{
  "head_dim": 32,
  "norm_eps": 1e-05,
  "attn_scale": 0.177,
  "bias": "all",
  "parallel_block": false,
  "init": "normal",
  "init_std_up": 0.0276,
  "optimizer": "soap_variant",
  "lr_head": 0.0108,
  "grad_clip": 1.0,
  "schedule": "wsd",
  "seq_len": 1024,
  "steps": 3501
}
Each number is 128 + 32 x the weight over the matrix's rms, rounded and kept within 0 to 255. Layers, rows and columns count from 0. Numbers have three digits each.

# gate: layer 2 MLP gate, 768x192, rms 0.25, rows 100-185, columns 96-143
# up: layer 2 MLP up, 768x192, rms 0.252, rows 100-185, columns 96-143
# down: layer 2 MLP down (transposed), 768x192, rms 0.215, rows 100-184, columns 96-143
gate100:164147086210152125121077132191170128226152145090139114098108127140052140138117112145121145125098155101116146152157092174090098127142162170171144
up100:098107172152239105120050041093147058116142131127075160133109068039096113089141200137133135099148107104133102116191119223116127048110128068096126
down100:119148088136119125138103156171238119083160119152143103114112146116110148148099216203143187137124105101151095109176154162110127096159188182171149
gate101:106102103160124108118139173147114139103137116107105170092123129103085137098130104129138127163148146161132171109068092109144153096102111104161114
up101:113158085123146124125191131165125144097146107135129131143101159120133184094142106151114133125173086126115116090066100078185137139146133111102174
down101:098166169129121126105165072151193161111114160139102110009151162129143161096126117117097127095076101126106149122185139111150039165158086099100115
gate102:161112139118076124100126119165115176087093113135160181141128113150070105085139160119144131107171136165140116166106170125121157070162108150102156
up102:130085172076141185128160187101161084100130123094099097128172133178160153098118100124090132096121170055132135105156151127123126218124130158162125
down102:096213108159121130163146139122155124148125154122155106119134127118186099148103107140124187155120086046132135109113094126083144174144160117187153
gate103:167078145163121131107115095172089109135148153120125133155100087207165093138153163167147097068122130104098172103111143142095092146075175123153172
up103:167122164160092143129090175128108086101164090149151138115149122068151147100206104104149196192149099183135137091115056190149149115150103121103078
down103:154147186085157147118111084123083128148118101140127101158118202148187122131158173147153158161161119150168204180154121193139150103128137136119081
gate104:161117111126154123165072134159142129113187171171146207137133040140174136112126149173111107140129110111092201098164136077111099093102109103142128
up104:176137172189173116166140076182128153101155173110097149151111119150139117125174199167120154160123106096101133158140138091086153096107098138136155
down104:047163151102113155175090140152083115103107099139105132125119102140161187135094043096178115111142102178109105149157165159135137145160118152080090
gate105:137148128132105121179115163049090103161133123119203116176097100170141146189159164064174073109134150123122101119109191195119162138094105121099151
up105:127170134135091113090129188174088139137103150157114123083136118152186144099096145128211087181181124142181141100120105046091155150114145118144170
down105:085153121069053046111106113169137111129104188110118148111159112135151150110091108109146134193186071094064161139145169098134146094080173109094149
gate106:108130078115072147184146149155188172138149197170181167194131153053224114125159099125139159096077101133184157111166117093088129083124078085163135
up106:131164120191124095078087112078041153168108134160136082164149104174060162102105079116131062083126164103101180155123083152151141136172167117149221
down106:197087226145148167135150101137143155140158082160128094146111152118117122155053146105048122197142151173133200141136126150113133126123144073170154
gate107:155152111104073153131084166173128081104084130111140133108126161152131092123116146134111183118110127141126181090131133172101149087135112099162116
up107:148124107158066093131083133154095055132175140121089066128100144112137095121100086115111119130123138158115150093148117148110089144118163110106117
down107:143127118126168092127178107129118147141157194136097128114176144126136165205131123167117094137180092171153161184156125148161179168140094163119141
gate108:101162134124134105141148108119136158153165106128089151182175186117138086157147097174111114136118108146120185134113126098089114104138120096153140
up108:138089117136121139134136134133135109090109129140112114115082117087127149098082142116146154093130154095145092149105146154165125148130157123155100
down108:121158108105134101137123155143139085146093165103114178100101137174128156141130142130116134150093118144135055168149178152146108150104150099134101
gate109:122123102181130133129101123095201154153160160123105098107131120138156161085111108120125076096139117106127124133121130137133140093114109128135140
up109:211173131140136123127069163148099166062090081092102164137194120115096144140074135091131140165107144131149138141115136151132140082158124096084106
down109:089124103146116096159138127123175105137088111126149143105140143154157083134155126130147134119113121140121106158115199164118131209096148110143130
gate110:116120160070066136161150114121134092155187141143113139056086118140122099159136095074100052166123115087164136117150076106108136082078161106121156
up110:077148167103108103184112151164046086159118145162130178125106129105111166138164117082158126187142087135165124100044171113105128120140131063150168
down110:147183113181124108165115156126046147123130124124104131201177173152125131090150144125125095193173123149145037144120174135128103137123129161116184
gate111:103158192144147143106128094170125155079100096174117125171101140121152117137143162159111143124155119097126116109110103141114202168086087143168115
up111:085107110095151121176168174101120161139158112112169095119101117115134169134115118140139094140179156164124111085150115139116065074156142142088142
down111:147109102102090123100084142210143162171116080105103089107093134142109169114165142166120147129137135125105078099116107086082096095143107073151105
gate112:222089198096103172146129151070118160101064121143126109122103110095141070159154161102140177132163087161103174074090132153102125118096082147165134
up112:134172077204082116118129135057151149110196146146159172131161120122137160075117136099099105084157095127161152134088164110075169088165098167121107
down112:111126149108129088078105114132041153178108164092096111157167125152163126093081109130149116075148158115130098147183162143117123127158131107110124
gate113:087101111109151086193108179136124137074171107126160149087133137147180148088138132084111153148136132103123158136115108176176127132144102146138124
up113:129147132126111119168138138129113133098154132154142103139130097118148137128148122097090120147117094143109155150127110166163166157161134135138106
down113:111080155084109114171131149168079104116095161121152134186115132112187149108146137127154155145120101134122107117134075160174101107133160111143110
gate114:182071124075202179137077094049162120098133079219127170096039208147134072163123142165099174222119160128223056119154143125133045100074060115098078
up114:149113160136172146186119165051255146113150029124104120077083177185116090150157116201123108219124160174188168109118179086106114177097098116124133
down114:147090096130114125130101139127139093136160099136103163166116097169097041139179060160145138097100125179121187159203173061103005107104172148120096
gate115:112115164111127132143173153144120142125180158124173088128127148135093145116118095133126113150148148135115128137096110074112169117134115149141138
up115:214068154163180154141104162141130118066168146098172108135130180133087183123113102132093194145129146059134119112126153041139115107149083178130159
down115:101126130113097148102126140121132170112115113086109074102159093095112105124142134160070118149124096102127152119199150089107137150133185145102123
gate116:129104128143132145120118147118128174107177100161101159110166101206156122065128101142101121168117151144135097085093102152138168101141118095150148
up116:108151128085105162175120132094128146101112152153107102101161128107121104129163100107118152104057151134124158082132109205140140125086053136132118
down116:127166116114058134150105140113104171146113092078158150149151102136114130112162126079046117108096124094137140120093171126140117124146081133099101
gate117:134121150140082112132146077168176115141120119168149069105120159135136089150173125162181138141141135065074133170084056136153098142127142118129077
up117:102134110139090151151133139143154131136169115167166112102099115144081126084129133132102138141121129118108139159058087137121092140148139109128105
down117:116087171142115141146132104171150120129149098152151087144169106136156116091173139113165102127127147086104116147139079149144130149134146104096110
gate118:120156175121135116141110191129100112151090113109104160148094114162084128111154132074055131182096148103136114067119139165093131163127164202123145
up118:145083133097110161182102199061141073162106102148142190140140100152060134091125151183134127193123177087109159001169102169129143098123107173106138
down118:136115137097137047123100153127083091158140110135125137125088149194168155138168119153128122181129142110132119132116144150106108156148092129120109
gate119:137115151144112183124100100120146082123063098076135131122083145148122104129117145134101155173135084126151121180130167111133122169107116086085136
up119:147087151190112089118133026149132154152178117126156159120136125089089134085126122130201103124083124162068105128101154152152159131194132111108094
down119:135121091117146160106126108056120092151144176103116146107082080130126168108105142093099136155165157110178160134125151147142135086109168071109142
gate120:138096152153181113114177096137107147200138154177174106142111155066135180109118091134194107119088117094118099146130095142181172095105119090147117
up120:156133106131142124116116136134099096184146149121080120151188150080141112147129118088135127118088105081159159133138065101104144146131110140206127
down120:106096157156120109112125106126100104135160170108111145113084076126135141161177143142103155146150126124112156123070104124171169122097092156150147
gate121:088093150154112077136156179123134075116149116153152144137104165149097102065113195144088118158076092124153151138107107150093142111124146116131122
up121:078112129087167051125187126111128074067091079103147128135133142168121150125154134077126152094201117138088151147068123079168164131098166177137098
down121:111128097171086111094138076156107186084136118108090141132121105103132139162110122147123096120154135139154142176140100116131101125096127127087108
gate122:102095108161138197160171140140146136125046133124099114167150035110196136091117116047089184106172139107167107139136179151120149159154129170129125
up122:145138129096119112149155069083118081118168134109088132095112140075173089144139074085140163137167126143122111149073173162150111116143107116141154
down122:120110101129116171124160099119143111098116105124083128049131126087125170151123114120112188136193127137173096153210132159132107091134084143126139
gate123:129181158187106176157131129155100109154130128136125101116073093167095169111140088138113108146201174079151105152124081167171126140131096110119106
up123:114100160171098114157113113137090105099188134184098122066050092094130131118145095147103111113119184121115096082080118155149112116127105085098138
down123:128176106138126144134201150112104111129135126131156184091089067138140120063132086095118078120191144105106158198112093135170167106136120148137076
gate124:125164210109197152145063099102136139117139131131120132133164137168144129115101142140133066115146108162135139117151134097164103118159158136079091
up124:127096067152089108131124142173174133129154152150123139113096072095122124168248086154175105113135164093125125151129127118128145130104088082144071
down124:141174255128155166156086109085082197105195139197140178140174104206146111144098138153097071146113139184120096117156156130125094101169134078135129
gate125:157148122149135128119138125194158121171118084109068098132092141170174155121068156090078143110129106104188137154128072084153141036094170121106126
up125:137100055165162149125141176126104133045142144161144130138099083107192098100166152127196095156152153170186216108176154100185136134119075147105104
down125:111148051067102174188125115133198147164188141062130156161157154150144163134159140090161146200247214155150089052090110156162123119059187175112108
gate126:145080097158163107107189170170148176081183183177154124075113179115154144135183167129106184105138166107098108107117163188091127106133165068184117
up126:118127094136156107119137087189163116167124086094158135101105133120206105058076164168156141100111183062148127164157134164175085138066074069208140
down126:175100153151112142163123158145150155123169168177122084075133147110134135140098113130137122086125133084082099147132187164126157085124202095168114
gate127:160159090185120083137093164168107137179136162172150088171120174162148164134175136154137152167144156100103088165114135096115195194174115134094120
up127:172172120161100109114096113172131095149142116138118111106114100160144137082192128189156097170172159133125090179069118120094162133123148107102127
down127:169137117152140134142117191161161216170147128151136106187098216114111214167113177106108133099128128151079096082139122123101145179174116132157146
gate128:093097144125148091113123131139149139148134146135120127142158128112106119126142118147120125119135116082127117121099078106146162153123018130105153
up128:161089050143161156103136151102163121154115115197140135089160102165146147097138112175149120082134137053122075097086134121131124160166183142110132
down128:155166158109084149126136110141121095109086164225144085148123207114101134097132135132143117090105086071141131163123152197135119130134122151097149
gate129:082147129141082179135126125084134188128109087122146126110121093130123132141167116101120108153159131106132126133136107129109064119164115103167156
up129:152138170109178126139117118161138106094141108165102124198128110186156132141118169125160100114118156151124115173115168086094107156142117109120153
down129:149163149138169127112115115127129144134114066143115102110117113170128187152139103116118116112146112199130164134094118124115155108106136192123078
gate130:082166088084156153157161097115059105127145117150209158086125114097150097154131123153092110103115125096081123120082135167123078118079132119145099
up130:148116147093191072130129122121157124133147150162134162167138109107076096076128134082169177131181057073124191151086115146108124160126128137100158
down130:156102132138132112155139096147138097135134132123195151104107148110189100103136106100153163074133143121177116123068119131121144124123130118155134
gate131:112143103143077133141141151174174105180056112151216128130118116157138123126100139127122151089070107169111114143128142119119102104123173120119158
up131:141122124159130073113137112087127143108167116068063154172113074119141149079197204125142160123133077141130137178092162145128235129159116151184108
down131:132135110156153121128142176119119146094107079157132145111110125104178131091143104132180125149124132166142126154168139106067136130162172063094109
gate132:166158170135085112154124158096109127122151127154135076172120146158133107133128137139120102088137081078149154054124153155113134088143058171134136
up132:120143136125118106184118180103145131126141191127130096158132154147128106114148080086166146130154132104164125068091044081099138097188079155157140
down132:141110082153063108108174138113121138090157118103123093174159144078087125121113131143128152155104119111176096123178125172130104129151130183174136
gate133:126151116121126130140146125159150099137143118104144129129124125136132114150150121104151158146119148143125133141103100130101126106072153105115123
up133:151122155142121101127153107152126123125153147126119133153093086143158126121134158143127108118163151129111154112136102131137117167101132137097147
down133:143130111120107138138157114121138129148096156153130143087099151129109111119115138131132120121092124135121128089128079106147143109136111141159140
gate134:115129111080145148148126183122141145164149160163114129100091132117060126129151150106041101145136096113170140137111148146094081137085132126130185
up134:180132170123153138125084117210119128119174086108153122215035108100125126140132111098138121165097121089122086161172117165187193100150088089100126
down134:078186147103192173212135144200106169071111123100160108158142122122108114124110136145091113081119103141172165146100083197120139062125076126124158
gate135:235151134154141115134092093162117092157112088154140093130109213107132069140133147142163082107105156090120127127156101095135149098070129116133217
up135:155117182167165104182114147167074108147144129163141114139062152102133151136107121122139142204104114109127165112065101062144107112086126183120129
down135:122163118118141105076073084148095191082075144137158105157133075102138085131122131107170137173117169116153049152217106111131148140051140112122184
gate136:146126130142109146141166141139110128144126156145145147123125142139130131133115135156103130148148096130139121155116139117132117139122135123112155
up136:135150141119152058125137151104128145172140154164150140129081163155101092135188128198143158111195130156131143098141181126117158127127099117126149
down136:142113152137165101162143142128090126139142165126149168107115129137149152138166108160161128137133102135127140122100127108167123140133156115100127
gate137:116085135129124078074139138099105126140222150118187142066150139111112144153086114121161108169160132135095069120081057090174152123199101190128135
up137:122153145123066160202145067111156140139127184068141096083063161146124150110145111124115134132176171128137138066048146142166176137165084149117125
down137:117105150180150066101148129092162112077144090130149121086132102072115172106086053160118109145113133188137118146098189090105100076072117089183234
gate138:168135149153121122137149124098138183147170173159171139061134170124132122097142109124087107180096149073104147109117169111103160126049111226144123
up138:101102134110149169153113133182112061074164151160147115173137154127127139130093100174181147176122107102145133218137048170160165138161095095084166
down138:141136199140119161161169142045147118172167132128147075153134161185127109154152151184083137126112062175124050136177153154103118172133144118101128
gate139:179085079141134095093190175210102112173118193149112134146115130077108150111050133081091131154124139079143102147106126121132077176111183102196142
up139:157111177109091153161140141121119149127158085157072108158182110139119146100091120049145125080130111150098181090142164113083149115109184204188190
down139:141124168110115161134121069139146091118115120088111160106091157107134112132075122151113119106206181171096146160132087083116109117115114141062121
gate140:154102134131132160084139145174170168143107046133136176158066136141117141115138099167110197152100180099114117128130140096147112125088112078132118
up140:154183061140088094097215169094165191198110101070111179140126143129185072141137134169105113149102130085097103114124137122106148134120034109127150
down140:171133133127029141092255134149163091121140104129150146146139157135196070174126082136099069118084127076103169120142116165116102155135110142122172
gate141:141233066083134149167108154148150014162023143192161102198126181117083065047085138112143100088172118116060084124164146079125133080050065065168111
up141:130173164156135050097170101113157180150208109061123125061177082151179198179126117073117125134116108139111113131148136097132148105168151195099116
down141:134097155165118114158142121160160191096146097082116102138104101163158101216096184111131119174142129119138134189110042119133112190143161147127127
gate142:125131083244203071204065162114126175089124151041255116074124173119156167065070072131129126136062148180168119198112070097155045192166128064107129
up142:153120129040126031142217086224139072104115086079019102255131069139196104217090194180139105062178143071106075176055188129127165100142161137087082
down142:114176120052061108057098120135148110103157165177048142121128094147101113195217159124135132111194141106124188094119117109153108090078132184153135
gate143:144098129127167158142154154094175174138106137080149132177138164115156118128132150118128134113116108120138124143121149125156154109115103077096186
up143:139146071127053130101113085135039077140143065196151149169159145142053136079137023144118129176129110164145162095112091113085092131085151131132084
down143:118137117126136118096123094131097069163108176179084128094123228140119136145104146181054104168163045091205141095114144165054131164105121086142122
gate144:139184105167119128076179102130182163102146194129110167111148065089140124175119156083147143152077112164111097152136094179118131144167152118183185
up144:175116147117090140156080172139136121160134095076139173150149141104131108071094116129129109084132143099148085095160154076088076141058078135096084
down144:148116120050135069139110082178067177145102135111147127134072194153123130151107114116164130106180151111111106144104081104114156129116106135106119
gate145:113114112152129123124149109136117147162130132132107110102123104148151136119143113110128116110109131139097156173118117118137134142134131170119132
up145:076083148122133123103108102101101119156128146121164122129081136167127140058178147122135132097110135150085124122116093144134098108148126117125135
down145:145119107117146131099106142138149117143122117134130134128151173130147123138140157131106094126103115109125164110133102119106114115124095127122104
gate146:166148144141075119141139204129102095118142137183116160153032113232137153135148119142186102112111199108162138139151085185098119155141157164131074
up146:138136139149078087138125191117110148091139113166165156122096112196151124162100096158159133079118184177164144140113074189110143128069168095127093
down146:143177137132126116140174146164093125045133119136126098142106121137140164103126139057184114085112199138152084133146088129144159129149130168065133
gate147:073132169150090147167199105173119113134123118161134123090093100108093089147138119157093093146115152124187118141128111188122204104165112047158127
up147:193140151089137127120132114090052123166140120119149148189136175144168094124146124145097109196159131133158104127135152146117156135188102151160082
down147:179123148117128102127129111143034119150105136127143170109115173118205105093119207114107106191143113122192145143131118104130122094119125149118135
gate148:121144155123069109151115185094149112131122136114165158094149181083165167101118125147107128115154104154144127126174138155105143087157121109149121
up148:149145159156100104122097158139135159135124179178127128100139116103178120167108114117140118115132109137087169120143062163124126122096135091147139
down148:144057114144118123129146056155096112162085084117089132161102132104091108158155159124077131162151155112137200128101112129149182162139133106160109
gate149:073112155152105113128090166167128119166046153142102113167150114133076142161090112152151082174164190104155143194130115158162185098089082125112083
up149:143084115073131139203122144161167093089130141145166142137109109142143122162196182127032122106120053184076136110087180125119152077145143128125152
down149:140117091121170139147107154132147157084136173168192153129151127134124140108113109107145086135144117114158159174117116158152159064101124162084157
gate150:146118164113115144128136140114074130152108074161075119086186103147020100111131154147167102153130142162153140068121113154065127127103106092098146
up150:052125157123162090098147117163110092077146152148144086117110113110196104145090145155167167104101088158146112136131112161178119168096084120137093
down150:140158096069129189118116107107091161135141116120112096103120112133153151139134102127123139149149171143113117163118130097163085162144183205135121
gate151:153102101103124138100211085129109133161125135138130137101116109141180078088112097092141122146139141121154132108167137131200147074143136150120085
up151:160110103159131191172112068122150172123162131123155115144075130168169137117142185190172096115102146166179174129147102093178121137142138092073138
down151:137134093150152182098156026108149123127114161085116134118081121125097087098134119141143101138150194192124153092180098096141191148113119137129089
gate152:129120121105106170155173116130127162137059081109157119148113164112061164159117163243104159096143108072136118134188119185111145097106128106173139
up152:113095140159097117117068134096139108059127121172142090074134158107061119117130174131149118102126077085163169187108093125137130139164134083099139
down152:168083167119091190180102113115111163026115077165117127136137125087107091059132165171125183036152113118128159164086076122118085144144133145123151
gate153:153094133138149134207138105152126125095154104174165138102128140044147092168145097174131153148122191091110146085116130083113082178119122106159124
up153:089070128113077101131110095082083126184049159060118155183090115145114135106122142145077195092096127167177038187104159164102081079161139087076096
down153:135128082169054122144165230171178113187147091127139142118071076060156150118131151170084164153096122158097153135145165126106117066109148158151068
gate154:177096124097130079159139115139125148160106127149104100108160090130108095170129144145111095142102144126099111185129110160102100128133118104106152
up154:127072143095107177124121110145178142118091133155120116143154151129127122107099137115121094128123151151224151112112150167124138128115123118123134
down154:102119123117133125163143124097132136118133150129167097094159084097132118140137096107137109114166143091082133091126145145156125127128125108082153
gate155:082144138120137135115144153103152101138077149105120151174071131154161119100153138167133134131136181110105123096098155144127146124088177128093095
up155:196127158119124098181130105181149185117201085148108084122191131109131084122133142120148117137088140140123082156124121129118092125121106107148169
down155:082106107147098105118080110081085129103053173114149153148093069145128123126079107113110103123128146126167081150127135122123155153118138059145155
gate156:112186127175155188100090142122162175141112133132128159057157164102104170117172149113108130165067091138175107159170102158176054180088167188167140
up156:171125077110059133093100082129147115151135136174135168123145125130073114146174022115165129123237078215094237019080065116090124072125178134129154
down156:133154047090073023100129188118074063131179096126040152165137129150136075168111137151112182096134166112154189078104156137102090065164103144226117
gate157:102116148095086148158139163116161102154173157062085170145154098132153119158162110171120095105127179161091113186135072180166072117067145175105153
up157:104132131118135118158172096090142161134111169121113170071139122128137111168119147020140143122080137155126088180118151118139108167115116154072115
down157:138108108089102163097103152142122125080100164128133069164075131138113122082096119125141155173123110136173168134126114133120192169179167165151104
gate158:162091159162086115132131095159140099082140082126126097143115103115098122127155120126104099091156190099089086156128135127102138172159156146098116
up158:086130128073105147154117143068098165112164152137114097099146199167128138197158107079112123148132126131089080091111111126179124149132131116121146
down158:110161147088136168141148158128104127111118091168112048095121140162068097150157108108133138179127168146111055112091128107211072132114148121131105
gate159:142088107144126099130131137151073117080163080118110140119146176101113144164088150095091126161151104095161108097148194151121167113082129070144109
up159:127126132135109148134107132145162118089104202068130141140076140186157144059121096189123148071105132157098120132147156149098115176142107180112080
down159:151119089113137097126101141135117122131068094139119107127098114114134157099108132187133117148120149136119095185114128163125126165110107112113081
gate160:131157070123108097126127181097157136087165122175087130139160185166134097117135106133139132164088094112152109132140137192128102114109131076132106
up160:086128085133128142095159170145149167094136099167062133106157156147112105166121147114111104123073126131082115108207122133129127100182119111138149
down160:121128104145106145106193136104115183045163121098117131157184041190140123084136101110141139072109125127160131140163138119178121102168102136207098
gate161:154137134098166151122156121111103132180058111088103148135148168127096146154179123132151146118148104146075112177119072196124113157091152064150136
up161:183199160089161152126125131140112116142097167134114146137100132097077130188165110121117141140158127136103117120164099173111130113116122119137125
down161:143123137127214075108149142139093125162106136118081121135137081104119106099195080134173140151115106163063095148185113113151139133101166106103146
gate162:098118121143095143141118127141158136102113102116153132096135140115110107071083134109166143159107156131129143128128105132128147100096114109147119
up162:093113124206128094160104116123147101107132142134142131128101133084089135113107131104140162125114164094112100101188138104090102096167142085119047
down162:130117160125157193155161189151154148066160136133121171116069073107153117138097109183104143099126110092134093137158099114156122136096183123119125
gate163:107097163079157114154122052146142152113143126109075126091088095151120136137124117109068146116175139160116130162164155118095129093120167127089061
up163:154086158096135115140126071142111118114127131125084135117138102107150096124108127136115127132116138141153115193150142171134092188103140148122116
down163:116100131095130103124156128111132142105103112126102118116133125143144121139134139089113128138130142208126173146135108121096106147113167165129125
gate164:130150163121110091191146122136110138142106060099154134155188143144101096108124094150082112080155142161118145132139170105116123113099129132135141
up164:092109117190139114116074193129138156088157164108169127149120125140140161116097166111117123176172123127116132094103087202163183179152186116106129
down164:136070117127120090109101125116120120127101096143145152086058155108165151124141155114165157172082114148154177173130079165109109193172138102140152
gate165:181091090109110105146129128189183072128137147105066150075139101113098081175066135181130176166095113133147152068128175095082074134132068086145136
up165:162091171105184100189121167162160075113057053082168130105134119117160116120106142078159148107101199078108095091161148081199087205121070171082141
down165:156167140118184142127095123157066113055143098084130082135142132100173178124085029158185149091099076098151169111120115090149151125161164191076102
gate166:140179070072053189124131132121115106145137202145115185122124184149052136183131143145100153146084093073054179072086113116122086112092138108096172
up166:127112180104093161128074135154109120083176103036191085179172083155177110079139107163141184151130136157165007200125230221113085104191090128142053
down166:172049119106128133134137229093119103134107088061209110151117202116120117091113124158124111079116115071127078088118035129114136117153102173130145
gate167:198158139113149098175138166113116094128136158155193112132131102144168106133135147168140171216119088114128140102151046075103094170111025122159143
up167:128127140141117100161109130144129161127118084185115129119092143113150115138146127099155090181099107144107161070103105169145122134084100114133188
down167:140092142055167134169116115131121051074105158161158137131131067089110092173140110175143180143097128112162122129140172138107096178141140144087083
gate168:144120165127085166130062149120102137078159170090178166118132131192160102162097075163054115094086161098092156152147090112093139083079116132202161
up168:141114083174094121119173105122156111135124121131090064124140165135138114062156161159163139103150144191180129111146127139160158202148083118113126
down168:128173133069082097126170103137154215148100133120088185065110153128102121112095143118140165138137055163170142098141124116155143142127140074119156
gate169:145155141132109151123141121098141106117113151131111132120118119122135140154117107125135131136120111119123129124149145145136143128122166131117139
up169:185083148146128131141106143084100127115145109153138142138111189145146141146116078173134127084114114128098153129166156132114179100138124142085126
down169:097096160106175107162111142088085151117079093156073114068116068146124133148157065120109130133101155138118139108157148129122189088158123161115101
gate170:088114061166116023047078095142159109144155124185110164095161116083119110102107118158121133184155166127159205146086141120072161077069172123158164
up170:099116093176119100101157095155146067160175146174134150110198121099107128119115081217098146175186138105098212154100102148137134146052091167119126
down170:092182126165137059106173132157140073135116094188119128067096090095088126106152094142124155171096080116081188141181093056158148097149119198164187
gate171:070078111184065110114176091162227172250183160126103106171135109074046156110083102169165119101063176165142093050101058187073191248231078191183069
up171:116036170164144115110096082169175213199128184137082134090137169094134187090211159126116139113160212117118120057109135191091113255117031128168110
down171:061116109120097108151124110127110184165176202109057096160142086085104172126102113139152121114098091180110089017067006167179203162202053156130125
gate172:168063119146076130162086118121161091169175167181123153052104126105097091092103138162107160139109150089170125106155096129121086107099112176141174
up172:104109119103150136113193169127127151164086088138135105050166059114091129105111117032176063100149129120105123126125140068106104102159088140148166
down172:093132123132138122093237104204199107068138141151079155169119146112132169127144116076160033145106123130189104129132143096156108112202086128122142
gate173:165136104199112114100108135143116152128111169103110187124137150090091133103098114118123077129114122126072205123099148117085122089163124071165155
up173:132129135152151117111149118112153126093099162137144165121110148073126140141072126120125131129115124167097159117127101160160153100133105099126135
down173:071127109149161109170170134133114152151124163133073090105159125132146128146152123107109110098138146118066150106118105115133091146171151156118148
gate174:107144117123130170163145156127111101115067130096127139126121136157129119140097144121108135092112091091137096138148112119128118157086124136143140
up174:170111141142164152109115101117116138112141127146169127132071135155113155109158111152120103163142119141122172082084119108109092129093111145184120
down174:087119121133166083117092100174170106091124123149136127138093119151108158126106132154080121160135136126099092114120117156114171070151130117141088
gate175:093106143102104155122128086171153115133095136128099126146128110140144095170092089158135112150109148108089139166114153165148171087079127168189103
up175:122178161150137137097137137164089095133089163124140111112131127133127142134035157168120139131208127183134071119111109116168168129163125090109080
down175:211181130132109159136138118124112095142110123118136117069144164100119158113107134104133181147189153135136174115169131128194149131148140108140152
gate176:165128096128174096100117179147131146098148077187145097103149117108128116124187126130171148121084072151180142123151088067115113133090143116114151
up176:157122110174104134122130142125134129156168124164163106098172131113124132132111130095174118103124124075167154167134104101139135110091160118126158
down176:107100094134130114117103129141149106095107096131125100119135132112154129129157133119139123135138132089117093140131151162116083124105139160113110
gate177:109113137117133105126131134156137127130121088093141101138111113083113095169138131133139140136124182136145136149166141162155095116164212093166139
up177:113122132146139126139137120142111125121130136156109109129104111077140134173111128143091144163122126087149075122173131157086125104097142135135074
down177:138123147164175189139097135153100156132101080084112091118138150147065097124103109174124092144118126157157133130096104147123178123119147165112146
gate178:122076111102078176072088152076177124138183184140090110026171115155162116113051112121089146064096136093104088089143073143134135141168194134105087
up178:115104127133150150169155159150104102155114111099080156167101133052087192145205096121173124126189102199147127182101166163134128106081107091099121
down178:151165147136161185153074047147128154154109143175160112130148179176187122177110206109136109183101121126201063069134200063140114137095069078099086
gate179:112132131129088134106133119109149088100141117120130113114130109154109098089093143114123110133125128127086165146123117109095144102118147160130116
up179:121102151101116163097093121138126123091119095130108110069138204142128139127092132120123138125116151151090119152152120101118140129125123134122151
down179:155117136148115156111143166136129117116105097094120116110129114090132123109119124123111142117115117140138093119160134159101091151163141149115164
gate180:174084103162143126111051079138133089188087177133113111129205127160159122167071104106059115190137132168135145099055121132102141170170135180115161
up180:071137112129130127089121126084122133126145201108120116137121183126091106143105115137075182102116127124150110083073130173191064113173155103062151
down180:105108097140147122080133092108131179098120150145147120110135181178144125126185074099152132142114117119157110122159110183126120152102123189138200
gate181:121116126154121088114135146098130123206108127170135147161112138191119117145149092157153086142135157105144146126136187161145106097148084040125062
up181:150148115162106091168131157118130104156127154132120114086130097179069148097094115162105105155107099087167141080077076128087127107167156156093094
down181:105103140162128106153186100184142034121139176200086146122194139104116161132144175161141156129097124168098168125148124147093150132124129064104176
gate182:150104161105094162109108152114153140119130152160097173129144111111097116119123149149159061076113161106134184131068102156181105069170051110156118
up182:095130176072140139104124092091035134131106153068087136084150136129154131175122098139148160116133135151153152129138155137096127160146142145144081
down182:128163157124059147090156078142079175141126131111136149153155126112163139151102138167154146183134130150105071083144085165124123105117143191127147
gate183:117150095074111112116192127110179121124160144144071182133107137151124053128055149059187088149120131117135081083136082167106128100121100053186149
up183:084062118167159129156091128092114122180133100076179170131147142126078128146094133119152123174161125148088151117110145100123118126099177098090110
down183:108112165129142081111065124091129102131146158111152115167116142120093092132109124108117070178171149160045088126155114101101100190144072124144164
gate184:201162128126132166093161122152162116132104196075126136135160136128137083148093092120192124122105132126157156120152112111118140148136137129099116
up184:157133102112108151101155134142160165145081178135066167148138106163148086095152118131159123104117129098143171085124122139102125107142125161118135
down184:156131121136127143154168133155103129129117151146111120195153099161192069166103078104117192067144100117105100108148138088156168142128147184082123
gate185:131178164066165118112071145124139101085113166097132133110063115099119134124075165167106155172100133061092142146139180123146137187115158118098111
up185:132078117184092145156082160118094084058064120120156149120161099119122150204144081093128109126139093078174129042113138096161115108046158190076134